From a checkpoint of a small transformer trained on Wikipedia.
Size: 10 layers, width 128, 2 heads of 64, MLP 192 SwiGLU, vocabulary 2810, 2.12M parameters.
Architecture: RMSNorm before each block, rotary positions, no biases in attention or MLP, untied embeddings.
Training: a variant of SOAP for these matrices, 139M tokens, 4233 steps.
Each number is 200 + 30 x the weight over its row's rms, rounded and kept within 0 to 999. Layers, rows and columns count from 0. The size before them is the row's rms in percent of the matrix's.

# up: layer 4 MLP up, 192x128, rms 0.191, rows 71-88, columns 0-127
# down: layer 4 MLP down (transposed), 192x128, rms 0.18, rows 71-88, columns 0-127
# gate: layer 4 MLP gate, 192x128, rms 0.199, rows 72-89, columns 0-127
up71,091,201,134,150,199,246,193,220,221,193,204,203,198,182,196,172,189,169,187,205,227,228,208,238,236,216,208,188,183,195,165,192,210,250,158,187,188,173,237,167,156,219,184,200,210,215,222,261,224,195,203,222,187,212,177,183,206,214,172,210,165,188,178,257,214,226,196,231,192,169,169,220,218,182,202,223,227,196,157,197,210,207,213,190,128,200,207,192,152,223,203,203,279,173,215,189,141,245,167,147,286,202,156,233,189,217,181,229,220,217,246,176,158,192,237,139,243,249,230,161,242,174,233,209,169,241,213,264,204
down71,097,155,185,194,195,264,208,192,227,201,177,183,224,177,208,175,162,213,234,222,245,179,213,225,212,200,162,187,170,196,232,199,229,189,183,177,182,178,194,204,227,241,255,260,244,246,171,187,203,240,169,248,174,168,263,204,152,235,173,188,173,221,168,206,214,192,238,225,203,241,196,188,230,194,198,189,157,215,193,162,169,161,220,164,203,186,190,217,175,216,180,168,194,159,202,251,205,166,219,243,159,147,176,230,190,154,148,154,201,240,167,242,223,216,183,229,194,225,250,177,121,197,258,233,206,184,156,191,237
gate72,095,196,190,219,185,172,198,198,237,235,191,193,259,240,197,168,207,189,236,192,185,186,212,204,187,179,218,179,166,193,223,225,188,199,227,216,156,238,144,248,195,209,225,217,203,159,187,294,236,190,224,155,232,202,195,160,227,245,182,214,180,195,251,153,174,208,207,193,167,228,180,203,154,183,252,173,202,237,189,239,228,248,160,193,229,201,197,172,200,201,203,219,169,231,221,188,201,199,179,180,153,281,183,219,221,160,175,226,201,147,183,231,214,190,246,220,215,154,252,227,171,208,209,190,174,166,310,206,188
up72,096,206,211,239,209,148,250,123,180,191,194,168,202,212,170,155,198,184,211,202,232,220,209,185,160,187,235,223,192,207,192,180,231,200,239,208,209,213,218,236,226,196,240,125,129,260,223,166,156,175,180,210,184,207,208,167,261,237,257,217,171,247,209,169,190,217,136,201,232,181,262,179,219,181,192,176,196,208,190,240,233,196,178,201,238,170,201,187,198,172,251,181,180,155,233,229,196,188,227,216,223,179,211,166,188,216,236,186,172,192,202,215,192,180,215,195,203,163,201,182,203,220,233,152,138,212,283,179,245
down72,102,197,227,195,157,222,212,196,256,211,209,209,230,229,225,177,194,200,122,216,198,210,186,246,218,208,196,158,227,192,182,187,239,169,191,193,161,174,191,189,198,223,174,180,210,198,246,177,229,207,184,164,203,236,184,118,239,225,241,210,196,180,213,178,214,170,184,202,214,228,198,234,235,162,286,170,148,169,176,229,194,271,200,169,194,250,210,243,230,196,180,214,199,179,198,169,198,234,200,225,130,216,191,203,277,220,185,193,226,213,178,190,224,258,186,177,209,194,124,210,210,125,207,246,182,226,211,188,186
gate73,099,188,176,197,241,211,194,201,250,271,189,264,206,243,184,207,208,205,234,194,220,218,186,240,270,151,208,268,154,208,207,206,155,163,184,189,225,161,231,249,206,180,194,181,233,218,173,176,176,241,206,208,213,209,193,243,186,194,134,180,188,223,154,182,167,178,143,224,182,207,249,214,223,220,217,231,254,172,151,244,189,191,169,222,220,181,200,195,230,167,201,228,150,159,156,206,240,226,174,177,162,221,241,204,186,230,183,236,188,163,209,262,258,175,192,196,191,199,196,231,216,197,206,214,168,152,218,211,221
up73,098,162,229,206,196,212,246,186,162,210,190,231,185,213,206,177,158,201,183,235,184,198,207,262,237,207,198,185,269,196,188,215,194,205,194,180,227,211,241,222,198,235,160,230,195,180,219,252,242,203,228,178,204,278,212,236,220,232,208,248,238,227,264,168,159,183,153,229,205,177,228,184,229,174,195,185,247,225,225,181,265,195,214,183,164,257,172,139,239,178,172,183,215,206,197,232,254,230,200,212,241,220,221,155,192,160,170,239,217,144,192,174,195,194,214,162,213,226,196,212,172,223,172,230,239,137,161,192,216
down73,099,209,242,198,269,213,219,169,257,288,191,235,225,220,162,163,189,213,173,200,184,211,162,186,199,213,170,189,179,240,198,197,129,211,164,211,163,186,193,189,168,199,237,185,203,176,201,182,163,184,187,173,206,197,176,175,232,222,226,193,230,145,188,194,188,202,216,175,206,226,170,181,146,273,137,159,187,146,214,235,187,199,171,202,207,164,224,220,192,249,189,256,211,183,215,211,210,220,209,233,194,189,235,166,219,168,201,161,178,177,224,191,187,162,160,246,226,191,177,137,242,191,245,168,236,248,187,252,228
gate74,099,225,172,192,210,163,185,161,187,253,249,168,196,236,182,229,200,252,200,211,233,229,187,219,241,211,160,233,228,211,175,249,157,183,227,210,182,187,202,175,184,189,158,196,203,226,166,255,273,186,220,227,185,180,212,165,188,285,203,182,180,231,231,170,182,164,214,179,183,214,209,264,223,223,191,226,166,225,226,171,209,218,222,185,180,174,182,160,168,230,186,158,228,190,197,233,189,216,199,223,174,167,221,217,234,235,203,224,215,215,261,239,186,191,172,226,236,217,264,200,151,189,173,204,222,292,209,147,223
up74,100,226,184,219,188,203,188,240,152,206,245,176,203,190,153,218,192,226,178,132,168,158,190,172,288,206,219,198,180,182,182,233,255,224,212,237,253,237,209,164,197,231,251,173,223,179,193,188,175,224,177,157,219,201,224,169,216,234,203,218,239,212,197,168,206,144,176,201,247,214,211,242,202,220,203,190,199,182,233,176,212,238,213,205,139,183,200,215,189,211,146,198,209,258,185,177,167,252,194,160,174,156,235,169,195,188,243,220,219,229,213,154,191,170,173,223,183,180,180,197,129,203,170,167,263,244,207,157,193
down74,098,202,203,246,197,253,121,193,180,223,163,165,190,222,177,193,191,271,158,164,171,183,234,187,227,192,210,237,192,148,116,211,205,210,244,251,239,210,207,163,220,247,220,206,186,187,218,151,175,201,185,142,194,222,246,158,187,228,191,204,234,195,209,172,165,169,223,199,215,205,162,252,203,195,221,208,191,190,178,215,226,242,183,199,186,188,223,188,153,226,185,237,194,211,173,183,209,204,238,140,241,180,200,241,204,212,197,182,207,171,205,213,183,193,123,239,160,239,190,185,206,224,176,164,246,233,216,201,273
gate75,108,206,250,223,182,158,178,175,211,229,186,226,197,151,255,185,170,168,198,180,196,225,194,175,209,243,194,242,190,244,209,213,226,231,195,242,206,201,290,219,212,246,167,172,200,149,196,172,181,166,216,212,188,121,192,137,212,181,226,279,203,185,236,158,168,176,216,219,235,246,140,178,237,228,222,189,213,189,178,203,224,206,210,199,216,130,212,145,209,187,216,175,208,159,230,181,209,219,196,193,191,163,159,154,202,215,196,211,188,181,194,185,172,166,200,215,187,200,163,252,248,205,194,161,169,172,248,245,198
up75,103,224,168,186,206,215,192,166,189,192,211,186,176,217,156,197,216,184,166,184,193,179,219,164,189,155,175,165,193,181,248,186,187,150,184,181,208,178,158,164,243,191,232,235,165,241,193,244,237,206,173,215,220,217,194,182,172,198,173,177,229,205,149,213,181,158,126,222,243,206,211,202,188,192,191,237,202,148,203,188,141,194,179,238,158,189,200,259,139,222,162,214,249,182,191,198,180,212,255,187,204,210,200,178,180,233,219,159,129,226,254,244,146,205,180,291,242,193,206,191,191,246,213,153,193,214,165,198,174
down75,098,195,176,259,200,138,217,171,250,214,215,244,166,180,210,188,196,213,186,177,194,198,225,159,215,194,187,174,174,199,224,199,232,167,208,260,242,168,148,219,182,272,173,188,196,152,175,184,151,168,209,222,197,199,199,253,216,176,229,209,190,183,233,162,236,195,207,176,197,220,147,221,189,177,222,189,186,247,217,297,127,195,188,214,212,264,197,123,213,139,230,193,195,161,197,194,185,198,210,157,162,222,169,226,200,211,179,257,196,216,189,204,181,211,175,176,174,204,172,202,236,166,167,176,203,190,240,177,215
gate76,094,214,167,175,199,195,178,222,213,228,237,215,200,220,211,177,170,203,225,215,138,180,159,202,189,191,196,184,153,195,174,282,237,206,179,154,189,179,164,204,130,175,217,216,219,139,185,227,219,161,189,205,208,186,188,197,214,180,160,208,197,202,203,265,252,210,188,149,185,195,183,227,223,201,163,205,200,205,199,182,230,182,189,177,157,223,166,207,240,166,213,122,184,219,209,166,236,193,192,215,205,185,208,192,208,248,164,230,152,139,169,208,149,105,173,168,169,263,224,149,159,177,205,190,208,173,178,188,175
up76,092,170,195,174,274,256,151,249,237,251,207,281,199,187,168,175,230,207,233,217,206,233,176,180,181,228,248,169,190,201,145,221,205,221,218,198,196,255,222,226,235,201,190,169,221,201,250,219,246,236,199,206,184,216,105,161,204,233,248,236,166,200,214,177,191,214,139,202,161,199,170,185,189,161,187,212,228,171,194,242,205,213,239,249,217,208,185,203,212,187,208,211,228,222,215,204,165,235,190,231,201,183,213,188,140,208,182,209,141,199,209,133,187,216,239,178,231,156,225,227,194,203,185,219,195,175,212,208,179
down76,094,202,206,225,222,153,228,226,228,181,158,162,217,213,211,189,175,191,182,213,202,190,175,203,211,215,199,226,160,192,177,229,224,182,233,125,227,228,198,208,160,142,199,198,193,211,235,210,200,161,220,182,209,146,140,170,228,213,180,256,232,168,208,166,175,190,172,194,206,196,189,185,175,220,225,240,153,243,277,187,173,128,177,212,214,278,229,185,140,192,214,220,192,286,190,183,172,196,186,219,181,227,160,211,259,144,168,144,158,209,189,175,206,170,212,234,216,205,231,211,218,190,212,178,242,192,185,179,201
gate77,097,248,222,226,216,168,160,212,253,234,204,182,182,183,181,221,197,225,189,196,208,196,186,204,188,178,242,229,192,245,154,209,199,217,202,225,195,187,217,211,186,192,242,198,250,109,164,156,213,186,252,159,224,185,198,198,163,241,247,208,182,195,228,219,215,143,174,170,173,175,174,189,235,236,223,213,171,214,176,175,216,199,164,190,174,230,164,128,196,171,211,170,150,204,198,251,218,148,181,258,227,214,143,183,166,248,207,292,186,232,174,197,193,175,169,208,172,161,179,225,224,212,179,185,195,193,165,177,159
up77,101,213,196,204,217,173,247,175,180,175,211,224,135,174,183,187,135,257,178,165,226,167,170,147,177,225,201,189,197,165,185,237,247,229,177,158,180,253,216,198,226,200,182,234,172,233,211,204,213,254,151,232,193,212,251,203,236,182,188,204,203,222,163,217,185,225,195,172,201,218,182,182,210,194,235,199,226,267,175,226,199,189,216,220,177,195,213,177,201,201,205,149,141,166,204,287,151,202,210,215,208,163,198,140,223,225,207,123,165,212,217,248,188,187,240,178,197,203,194,185,201,184,183,183,117,199,192,175,241
down77,097,173,202,245,172,253,186,239,238,208,190,188,126,183,238,217,206,170,261,211,191,223,197,204,213,206,237,256,179,193,225,266,159,257,217,232,187,184,157,200,191,202,211,181,198,164,153,206,189,165,223,209,231,174,233,167,252,230,205,193,177,204,232,175,264,205,182,200,162,204,203,260,211,189,198,191,169,157,210,160,179,236,183,182,209,178,156,209,185,178,202,191,248,219,197,172,185,224,171,155,215,168,249,204,204,148,193,282,262,211,215,198,215,211,163,185,239,186,161,222,181,227,148,210,236,219,206,217,242
gate78,096,198,223,190,183,211,235,207,200,163,223,186,167,222,201,194,183,194,201,140,190,209,177,165,213,188,139,142,221,213,227,190,199,196,224,191,161,188,192,209,182,266,172,202,203,210,199,173,192,230,189,204,220,202,223,223,188,189,183,283,157,204,169,153,157,208,198,140,177,212,216,229,184,263,235,205,166,152,216,167,188,177,174,233,238,166,174,226,143,241,203,213,180,110,183,157,184,173,281,222,229,163,197,211,238,241,202,191,228,235,203,204,195,223,185,202,216,160,157,185,182,190,197,183,167,243,165,144,253
up78,103,201,172,128,219,192,214,170,201,190,285,224,179,218,197,200,192,194,183,177,209,229,156,184,159,185,199,159,193,245,201,247,181,153,174,208,146,180,185,238,159,130,207,232,183,137,239,181,196,211,166,216,186,187,244,224,198,185,229,172,199,184,214,196,223,250,182,168,187,163,226,224,191,235,150,189,211,204,241,200,186,155,205,170,166,195,204,150,223,115,245,212,189,159,192,164,226,184,147,219,215,187,174,231,185,220,170,181,171,193,251,181,200,148,262,203,217,147,183,201,201,211,208,219,248,189,192,213,213
down78,099,207,166,157,258,248,190,215,186,206,190,223,201,183,185,200,221,176,232,181,217,184,232,218,177,163,196,184,204,228,192,184,204,191,240,203,180,220,170,162,211,221,265,291,201,271,179,189,196,144,243,228,168,184,195,187,257,142,208,204,147,197,205,233,194,223,206,200,195,176,204,176,142,220,184,222,190,170,196,150,227,153,235,162,160,205,209,154,250,243,159,158,154,175,240,250,198,204,189,172,233,213,146,226,212,173,178,188,148,200,203,212,180,232,228,214,180,183,197,187,201,216,230,176,140,180,233,240,194
gate79,096,281,178,243,172,162,203,192,200,231,200,180,154,198,169,139,201,163,224,189,139,222,199,163,213,178,190,205,211,211,154,200,171,210,230,239,176,220,222,187,180,237,175,210,184,201,163,223,199,183,211,158,245,255,208,135,225,188,159,248,206,226,131,184,221,163,197,207,188,211,236,172,227,234,230,218,186,192,200,201,174,193,124,236,187,157,220,175,233,251,224,210,172,181,171,248,183,155,190,170,181,193,220,207,181,197,213,251,226,185,169,166,224,185,225,187,260,157,171,168,200,184,179,161,238,163,217,209,239
up79,099,185,209,233,201,193,186,253,208,180,218,172,236,225,166,209,183,239,210,229,163,187,193,255,236,232,180,232,207,162,183,227,174,230,193,236,174,271,258,170,171,247,234,173,230,185,198,173,199,183,265,220,212,195,199,178,151,198,167,222,177,214,226,185,220,211,238,162,219,201,242,236,194,202,146,202,198,199,192,140,179,202,240,238,189,175,147,208,146,228,205,244,194,186,160,192,226,186,247,212,201,185,202,195,214,210,241,191,229,193,245,177,223,153,171,245,109,246,222,254,167,219,212,179,190,250,202,198,183
down79,099,221,237,189,226,173,164,158,224,247,194,177,196,241,212,175,189,238,236,187,200,270,198,193,242,209,160,275,242,176,125,175,147,208,148,150,155,201,230,184,169,195,155,160,166,258,217,183,208,152,249,177,249,228,164,176,188,260,177,167,250,205,162,198,226,221,219,220,176,176,180,199,173,216,166,194,185,198,150,204,153,162,188,203,186,216,243,218,213,224,177,153,214,188,210,199,184,199,200,228,198,164,210,225,170,193,194,197,203,167,200,198,228,199,177,216,243,185,209,208,241,180,217,191,196,168,144,226,243
gate80,093,226,154,187,235,215,220,204,183,218,182,169,186,169,208,208,159,253,181,204,209,194,242,218,220,212,214,124,203,234,207,180,181,260,183,231,213,200,152,161,203,208,225,235,185,190,163,162,239,182,210,144,269,176,179,214,180,209,170,169,172,174,247,230,181,189,162,243,194,201,237,214,194,180,108,238,205,162,189,237,210,239,208,222,190,203,212,237,203,200,223,187,172,202,219,169,194,139,242,222,227,230,241,287,181,181,268,226,186,214,233,205,188,213,194,187,204,260,195,238,240,196,251,214,186,208,200,203,187
up80,099,139,204,189,200,194,136,175,191,157,254,192,186,210,163,215,201,211,251,180,206,169,250,192,214,183,204,172,175,183,224,190,186,200,161,251,230,215,203,168,212,141,158,156,135,206,182,145,202,151,193,186,211,232,222,198,216,210,207,202,236,222,289,187,179,163,220,172,200,184,165,257,179,197,209,162,198,220,221,212,223,180,233,240,249,178,198,206,238,216,220,167,199,168,213,203,169,155,196,161,181,250,241,218,225,230,220,216,174,195,209,179,163,212,198,225,212,223,172,214,237,215,258,168,157,244,171,131,225
down80,105,198,183,210,197,218,194,171,171,226,203,188,208,202,179,173,186,201,201,253,178,177,181,200,242,190,191,213,186,249,216,227,149,212,224,160,203,157,227,166,187,257,213,259,220,171,252,202,190,244,197,225,181,193,196,211,234,245,177,191,128,187,234,203,207,209,142,175,245,176,219,124,187,174,211,203,192,159,187,191,157,185,180,219,247,206,189,208,171,240,217,240,154,199,183,184,180,225,223,282,146,175,233,182,216,175,284,171,231,203,184,164,201,203,184,179,221,198,185,162,164,229,241,140,178,159,170,196,237
gate81,095,204,155,190,156,253,203,178,201,184,186,219,227,275,175,210,161,209,174,110,188,208,256,213,196,233,195,226,185,194,219,172,268,180,137,186,203,152,176,207,218,210,191,193,166,210,178,161,208,204,171,182,212,160,213,217,254,165,215,223,229,224,201,211,195,197,191,250,206,165,224,239,160,197,242,199,198,220,258,198,245,195,186,224,217,212,239,142,201,220,238,214,181,201,203,172,190,217,238,210,251,233,208,234,178,165,209,148,254,231,215,255,218,204,211,260,202,160,208,163,218,185,226,209,228,139,225,209,220
up81,091,169,161,123,148,273,223,210,208,223,204,227,227,231,194,222,195,229,152,95,212,215,198,212,196,199,222,250,209,165,189,221,244,192,175,192,257,207,205,163,236,238,177,219,160,211,189,243,194,205,213,248,140,208,223,228,230,216,224,202,167,236,168,197,228,195,216,220,203,220,219,232,186,219,202,224,197,202,231,183,188,257,206,171,187,203,228,240,155,193,283,156,185,220,169,185,167,193,214,186,244,210,207,212,226,169,181,193,263,218,200,149,229,193,226,215,173,200,210,184,142,177,243,214,196,181,220,207,191
down81,097,182,196,202,264,163,180,215,197,174,136,243,215,216,138,252,174,229,193,203,230,210,243,206,241,217,180,184,115,231,224,188,164,152,211,189,200,233,235,223,172,204,217,185,209,182,250,128,216,218,205,253,180,215,188,201,147,185,185,233,238,223,198,210,185,200,198,199,250,161,151,191,189,209,215,225,219,180,196,194,191,194,251,171,224,245,253,193,243,197,200,247,182,145,215,190,206,175,191,175,205,161,185,167,184,208,182,181,171,215,178,213,273,201,179,237,167,238,178,233,166,175,194,194,175,171,136,204,160
gate82,093,177,157,247,164,244,183,208,199,192,248,219,218,233,169,240,232,165,176,238,213,132,179,231,178,227,217,168,207,197,155,199,178,190,165,234,244,225,205,202,207,211,164,210,189,185,229,147,203,253,214,148,265,219,126,208,206,240,183,177,162,240,206,195,211,222,232,209,190,240,195,244,184,164,178,210,239,193,221,260,231,188,194,178,188,184,222,173,191,190,227,225,186,180,226,211,239,214,173,236,240,225,227,154,220,212,186,210,183,218,103,178,205,175,236,202,264,176,228,206,223,223,238,219,226,160,179,221,203
up82,096,196,224,208,191,161,191,153,221,127,205,159,197,222,143,245,183,169,188,219,142,169,131,244,169,247,233,204,202,177,250,205,238,231,153,188,204,191,192,207,189,215,209,211,264,175,179,163,218,198,178,198,204,202,203,202,199,216,194,245,193,218,214,213,210,201,218,218,176,235,181,146,218,228,251,254,214,217,191,229,167,168,207,149,188,184,259,193,178,219,229,163,254,220,214,151,257,228,146,201,252,184,136,190,209,237,194,155,209,215,166,206,210,183,216,242,230,245,224,208,210,234,201,171,229,180,205,187,233
down82,093,157,188,255,175,213,236,184,126,159,247,204,183,194,195,220,217,192,266,225,203,181,199,153,150,218,167,193,275,215,200,176,188,208,188,158,199,230,241,152,238,159,225,190,237,169,178,157,209,204,208,199,220,180,187,194,226,162,183,230,163,186,140,180,192,195,219,269,212,258,185,248,156,196,144,217,177,261,192,177,156,214,215,174,205,212,239,200,219,172,187,200,215,170,183,175,227,220,190,154,172,231,183,187,201,202,145,233,196,179,134,202,165,201,205,210,209,191,227,236,167,190,237,216,191,236,188,197,152
gate83,103,198,168,189,116,222,174,166,200,196,153,222,230,183,218,189,204,224,126,178,169,192,215,247,213,185,150,218,206,221,190,149,216,194,201,190,198,217,146,253,230,214,200,181,212,209,186,181,224,193,198,197,125,203,178,190,177,244,193,175,186,210,175,220,217,170,227,242,201,173,223,237,163,181,187,209,178,218,183,192,207,256,177,224,170,293,157,147,173,152,202,195,220,225,192,206,265,186,143,184,174,180,243,225,170,175,210,247,195,231,229,244,165,220,210,217,183,234,217,199,182,233,182,159,170,142,225,222,188
up83,094,205,180,201,205,227,153,188,248,157,175,198,151,240,174,260,201,204,233,163,206,169,200,199,217,187,151,212,173,200,150,194,214,162,186,246,231,237,180,198,202,177,215,199,204,213,242,195,83,224,154,231,201,184,210,228,137,184,204,225,193,205,176,195,190,205,219,220,198,205,135,194,235,266,187,162,259,182,258,266,211,235,187,164,239,193,218,201,216,246,171,187,183,165,135,199,164,152,211,191,234,193,220,162,193,199,180,189,232,233,183,235,219,181,230,211,188,212,205,214,166,207,185,208,193,248,224,208,208
down83,097,225,184,170,262,206,193,233,230,174,199,165,210,143,150,162,210,178,178,214,203,201,213,179,167,192,237,247,220,214,181,168,195,193,208,211,266,239,242,194,261,202,163,237,246,194,201,148,161,214,147,181,223,201,168,259,161,177,177,184,173,231,171,175,200,223,161,175,153,219,172,154,153,205,196,202,188,188,160,156,147,151,187,217,226,203,175,170,172,221,185,220,207,130,192,185,230,210,208,211,221,161,217,160,227,154,161,193,166,197,237,175,208,216,211,193,150,212,178,191,200,225,192,243,209,183,204,172,273
gate84,107,230,251,186,198,198,195,206,190,134,201,206,155,203,248,179,257,219,154,235,220,234,151,248,213,234,190,130,270,216,202,186,225,236,214,206,193,222,223,199,189,155,172,121,179,192,198,214,206,173,200,166,240,205,164,185,200,190,230,187,254,215,207,236,219,194,200,164,175,210,151,203,246,208,245,182,266,179,249,261,200,222,235,216,245,185,204,192,207,190,236,203,202,173,222,203,241,222,199,170,206,244,151,225,217,171,201,212,252,225,168,205,210,195,161,182,198,183,207,187,212,191,205,232,154,191,240,183,132
up84,102,223,174,197,190,228,210,251,185,213,172,190,149,210,237,210,222,207,225,262,189,242,202,236,159,187,203,198,221,140,200,148,195,191,166,205,186,203,207,211,233,168,226,173,229,214,133,213,214,190,274,252,189,140,194,198,206,138,251,182,163,241,162,187,209,190,186,173,220,211,158,244,209,220,233,140,227,231,198,182,218,215,171,201,151,243,137,224,203,226,168,186,171,216,249,269,204,236,193,171,217,217,162,158,218,214,223,189,204,178,199,145,203,191,207,229,168,219,169,187,220,216,260,180,206,206,196,216,164
down84,105,205,169,172,250,216,183,199,182,208,213,193,258,239,136,191,230,182,159,204,203,198,160,201,204,202,197,222,190,236,152,206,191,209,207,155,197,231,203,201,232,143,227,225,201,205,218,253,162,229,229,219,240,159,222,216,199,124,191,168,166,229,210,222,183,153,239,208,232,196,203,192,214,204,180,284,214,219,217,152,223,200,187,205,232,196,223,224,128,231,185,240,224,194,173,203,202,181,197,248,209,251,177,244,186,171,149,227,216,274,242,175,218,230,231,241,208,228,199,168,139,176,241,239,215,213,173,209,205
gate85,093,169,232,180,210,176,209,236,163,177,221,207,194,164,153,228,220,147,272,220,208,173,200,148,197,221,193,232,223,212,225,200,269,172,219,173,180,194,198,210,254,214,186,252,192,216,167,170,181,197,230,258,261,237,169,220,231,155,199,203,201,199,236,210,209,222,195,216,135,225,200,192,195,167,176,205,254,162,194,167,184,208,228,154,159,195,217,225,258,170,161,170,220,141,225,200,202,210,194,146,181,195,208,139,179,177,212,187,152,211,204,236,160,184,219,197,162,175,229,178,171,205,139,215,180,186,218,144,236
up85,098,189,192,199,184,152,168,211,177,219,198,187,175,213,216,138,183,172,201,184,201,215,240,163,254,242,219,204,184,182,217,244,244,208,144,231,204,203,222,220,213,204,208,193,242,228,207,169,174,226,246,185,204,195,188,222,190,203,153,177,197,143,159,245,200,231,141,228,190,172,164,263,230,189,184,128,164,212,194,218,212,177,226,246,188,141,181,230,227,203,188,177,154,229,206,197,230,185,240,173,195,219,209,240,216,187,221,232,149,203,216,213,231,238,186,133,223,222,263,186,218,262,134,203,163,159,234,195,203
down85,097,222,216,218,214,170,206,172,202,213,207,201,237,252,231,204,247,262,216,212,216,197,130,202,223,186,144,147,186,190,210,168,219,144,236,222,195,158,209,219,175,192,203,190,192,214,234,238,267,233,207,225,219,180,194,224,181,191,258,167,205,185,203,236,197,155,209,171,182,217,142,167,204,181,199,215,175,243,231,217,186,186,213,223,185,179,218,191,189,108,184,252,250,183,145,182,174,251,200,233,221,194,214,188,185,203,209,194,196,161,166,271,197,194,178,154,273,213,182,187,207,217,190,209,245,228,193,233,141
gate86,104,215,188,207,219,141,189,191,181,158,188,202,179,206,189,214,162,157,188,209,177,182,186,200,211,194,182,205,256,239,166,204,179,231,209,266,182,218,233,239,150,238,213,207,209,186,149,179,224,217,174,214,218,192,206,210,192,215,185,198,233,245,226,208,131,246,232,203,197,172,183,204,209,135,236,164,219,193,182,207,183,131,178,226,131,138,194,205,185,236,198,240,211,172,181,145,140,192,209,183,164,151,192,250,170,199,235,164,220,207,216,215,165,194,159,201,203,180,229,250,217,212,143,264,260,214,175,169,207
up86,106,239,198,180,144,188,206,181,226,227,158,223,230,191,196,245,232,177,218,197,219,238,191,220,181,202,200,190,215,169,177,281,214,232,181,211,218,245,221,214,227,163,206,197,188,270,191,203,222,188,229,217,208,216,193,208,220,143,157,213,180,186,209,216,212,212,198,228,224,152,203,168,220,164,197,130,219,183,165,202,214,152,252,231,151,211,230,250,169,126,256,165,224,189,142,166,202,216,178,153,210,173,192,188,235,175,222,205,178,199,178,149,217,183,203,174,219,102,155,217,217,231,169,182,207,172,202,227,193
down86,101,207,176,204,281,200,210,202,302,192,256,162,197,223,215,153,177,155,209,205,216,191,183,165,163,223,196,173,186,205,213,216,245,242,194,198,224,183,188,148,183,168,243,249,146,201,196,223,226,196,206,240,189,228,229,194,146,215,222,199,181,208,188,238,210,218,284,217,157,216,225,194,203,208,183,222,180,159,181,220,176,210,201,225,194,246,160,170,177,229,192,265,195,208,219,135,227,165,191,219,185,237,242,223,220,214,207,216,151,204,190,184,193,235,186,181,180,149,160,170,177,237,225,199,223,166,217,254,190
gate87,098,314,209,162,206,163,175,182,179,229,226,194,227,252,218,220,202,207,210,228,238,243,248,176,213,188,167,189,190,232,206,247,204,218,207,228,181,198,194,217,270,234,83,200,161,205,196,241,226,217,208,184,161,200,205,180,200,217,170,158,165,223,240,183,254,173,224,221,220,159,190,214,176,167,189,212,160,208,223,220,213,211,192,228,193,196,169,195,238,195,191,175,199,187,211,171,250,201,234,182,200,213,149,180,215,211,164,205,229,189,210,166,167,230,221,164,190,263,231,244,251,169,175,189,178,222,211,172,189
up87,092,199,197,246,161,198,206,205,218,235,205,147,240,211,183,223,207,257,229,197,199,205,198,151,226,200,173,212,202,143,209,231,246,251,150,231,192,189,217,219,216,189,237,148,225,189,209,167,131,214,182,214,244,199,117,182,195,174,193,232,194,120,170,206,194,189,244,218,224,187,209,243,128,197,244,159,190,213,189,186,218,215,194,192,206,192,154,193,230,243,195,271,178,177,166,149,145,135,217,192,181,184,228,199,208,192,213,217,203,199,230,195,161,245,210,227,245,159,212,200,225,216,191,226,220,210,200,153,208
down87,095,275,220,218,209,139,164,200,190,227,200,205,154,164,198,190,203,266,200,200,252,241,206,218,264,250,204,223,230,226,224,223,211,232,157,234,192,174,191,169,204,192,198,209,163,193,217,184,186,165,194,218,227,236,156,160,199,201,167,232,178,253,183,216,205,186,215,189,229,161,195,262,188,151,157,231,237,229,205,180,204,158,209,189,168,222,219,192,177,155,168,193,213,207,157,179,151,197,240,170,140,194,199,233,225,140,174,213,191,193,253,192,181,210,158,170,202,213,211,218,235,187,135,247,207,237,251,202,229
gate88,102,156,168,202,204,195,189,253,253,168,199,201,165,202,179,199,192,229,152,212,193,247,195,214,211,205,132,216,213,178,130,231,188,218,184,205,156,192,245,261,128,217,183,251,165,197,215,184,173,178,199,213,252,162,192,244,229,205,215,239,192,211,123,167,197,248,190,221,201,213,179,149,241,228,157,213,235,129,222,246,133,170,188,232,192,196,200,197,183,165,231,203,157,188,230,190,208,192,152,176,196,134,203,237,187,193,171,208,202,216,235,215,192,182,178,164,188,178,197,206,188,203,201,172,195,158,214,164,191
up88,110,226,232,225,188,177,168,226,202,214,217,193,197,172,187,195,175,287,224,208,227,209,165,197,182,170,254,165,205,177,228,217,200,218,234,192,209,213,230,183,263,159,231,163,214,184,260,171,151,219,168,199,181,214,225,235,162,179,216,230,191,167,205,186,180,159,179,207,183,223,221,156,199,186,202,118,115,154,203,183,199,189,240,190,202,187,184,141,239,190,189,151,221,192,182,217,165,218,227,211,223,212,209,182,214,187,172,212,261,203,154,203,179,222,229,173,217,194,224,122,201,274,181,173,207,234,176,240,169
down88,108,175,197,202,213,238,243,212,194,238,235,235,238,137,202,186,213,186,194,156,193,186,167,151,196,188,237,197,234,226,198,171,147,205,225,239,231,157,208,169,190,205,205,230,217,233,185,177,204,202,185,136,221,211,174,175,200,198,216,212,215,173,217,207,187,163,184,205,188,189,215,242,220,203,272,158,168,214,153,220,200,227,214,163,243,307,225,203,169,198,246,134,164,230,218,220,199,189,236,200,267,207,227,148,205,202,238,206,209,200,134,190,214,218,239,211,197,212,175,226,194,266,218,182,207,200,255,203,155
gate89,095,206,200,231,224,155,239,235,176,174,149,226,147,240,169,214,237,137,197,153,211,219,202,246,203,203,212,226,212,201,217,212,181,256,168,215,202,154,205,250,138,218,189,194,183,195,182,178,227,191,185,223,136,158,208,180,185,211,139,181,187,243,225,207,247,199,228,197,195,210,182,230,170,198,215,184,184,200,262,191,258,204,201,144,202,204,169,175,200,260,206,224,269,185,145,230,241,224,242,219,240,168,214,179,179,211,157,223,185,191,186,237,172,190,167,183,176,196,200,241,207,142,183,214,196,160,181,203,144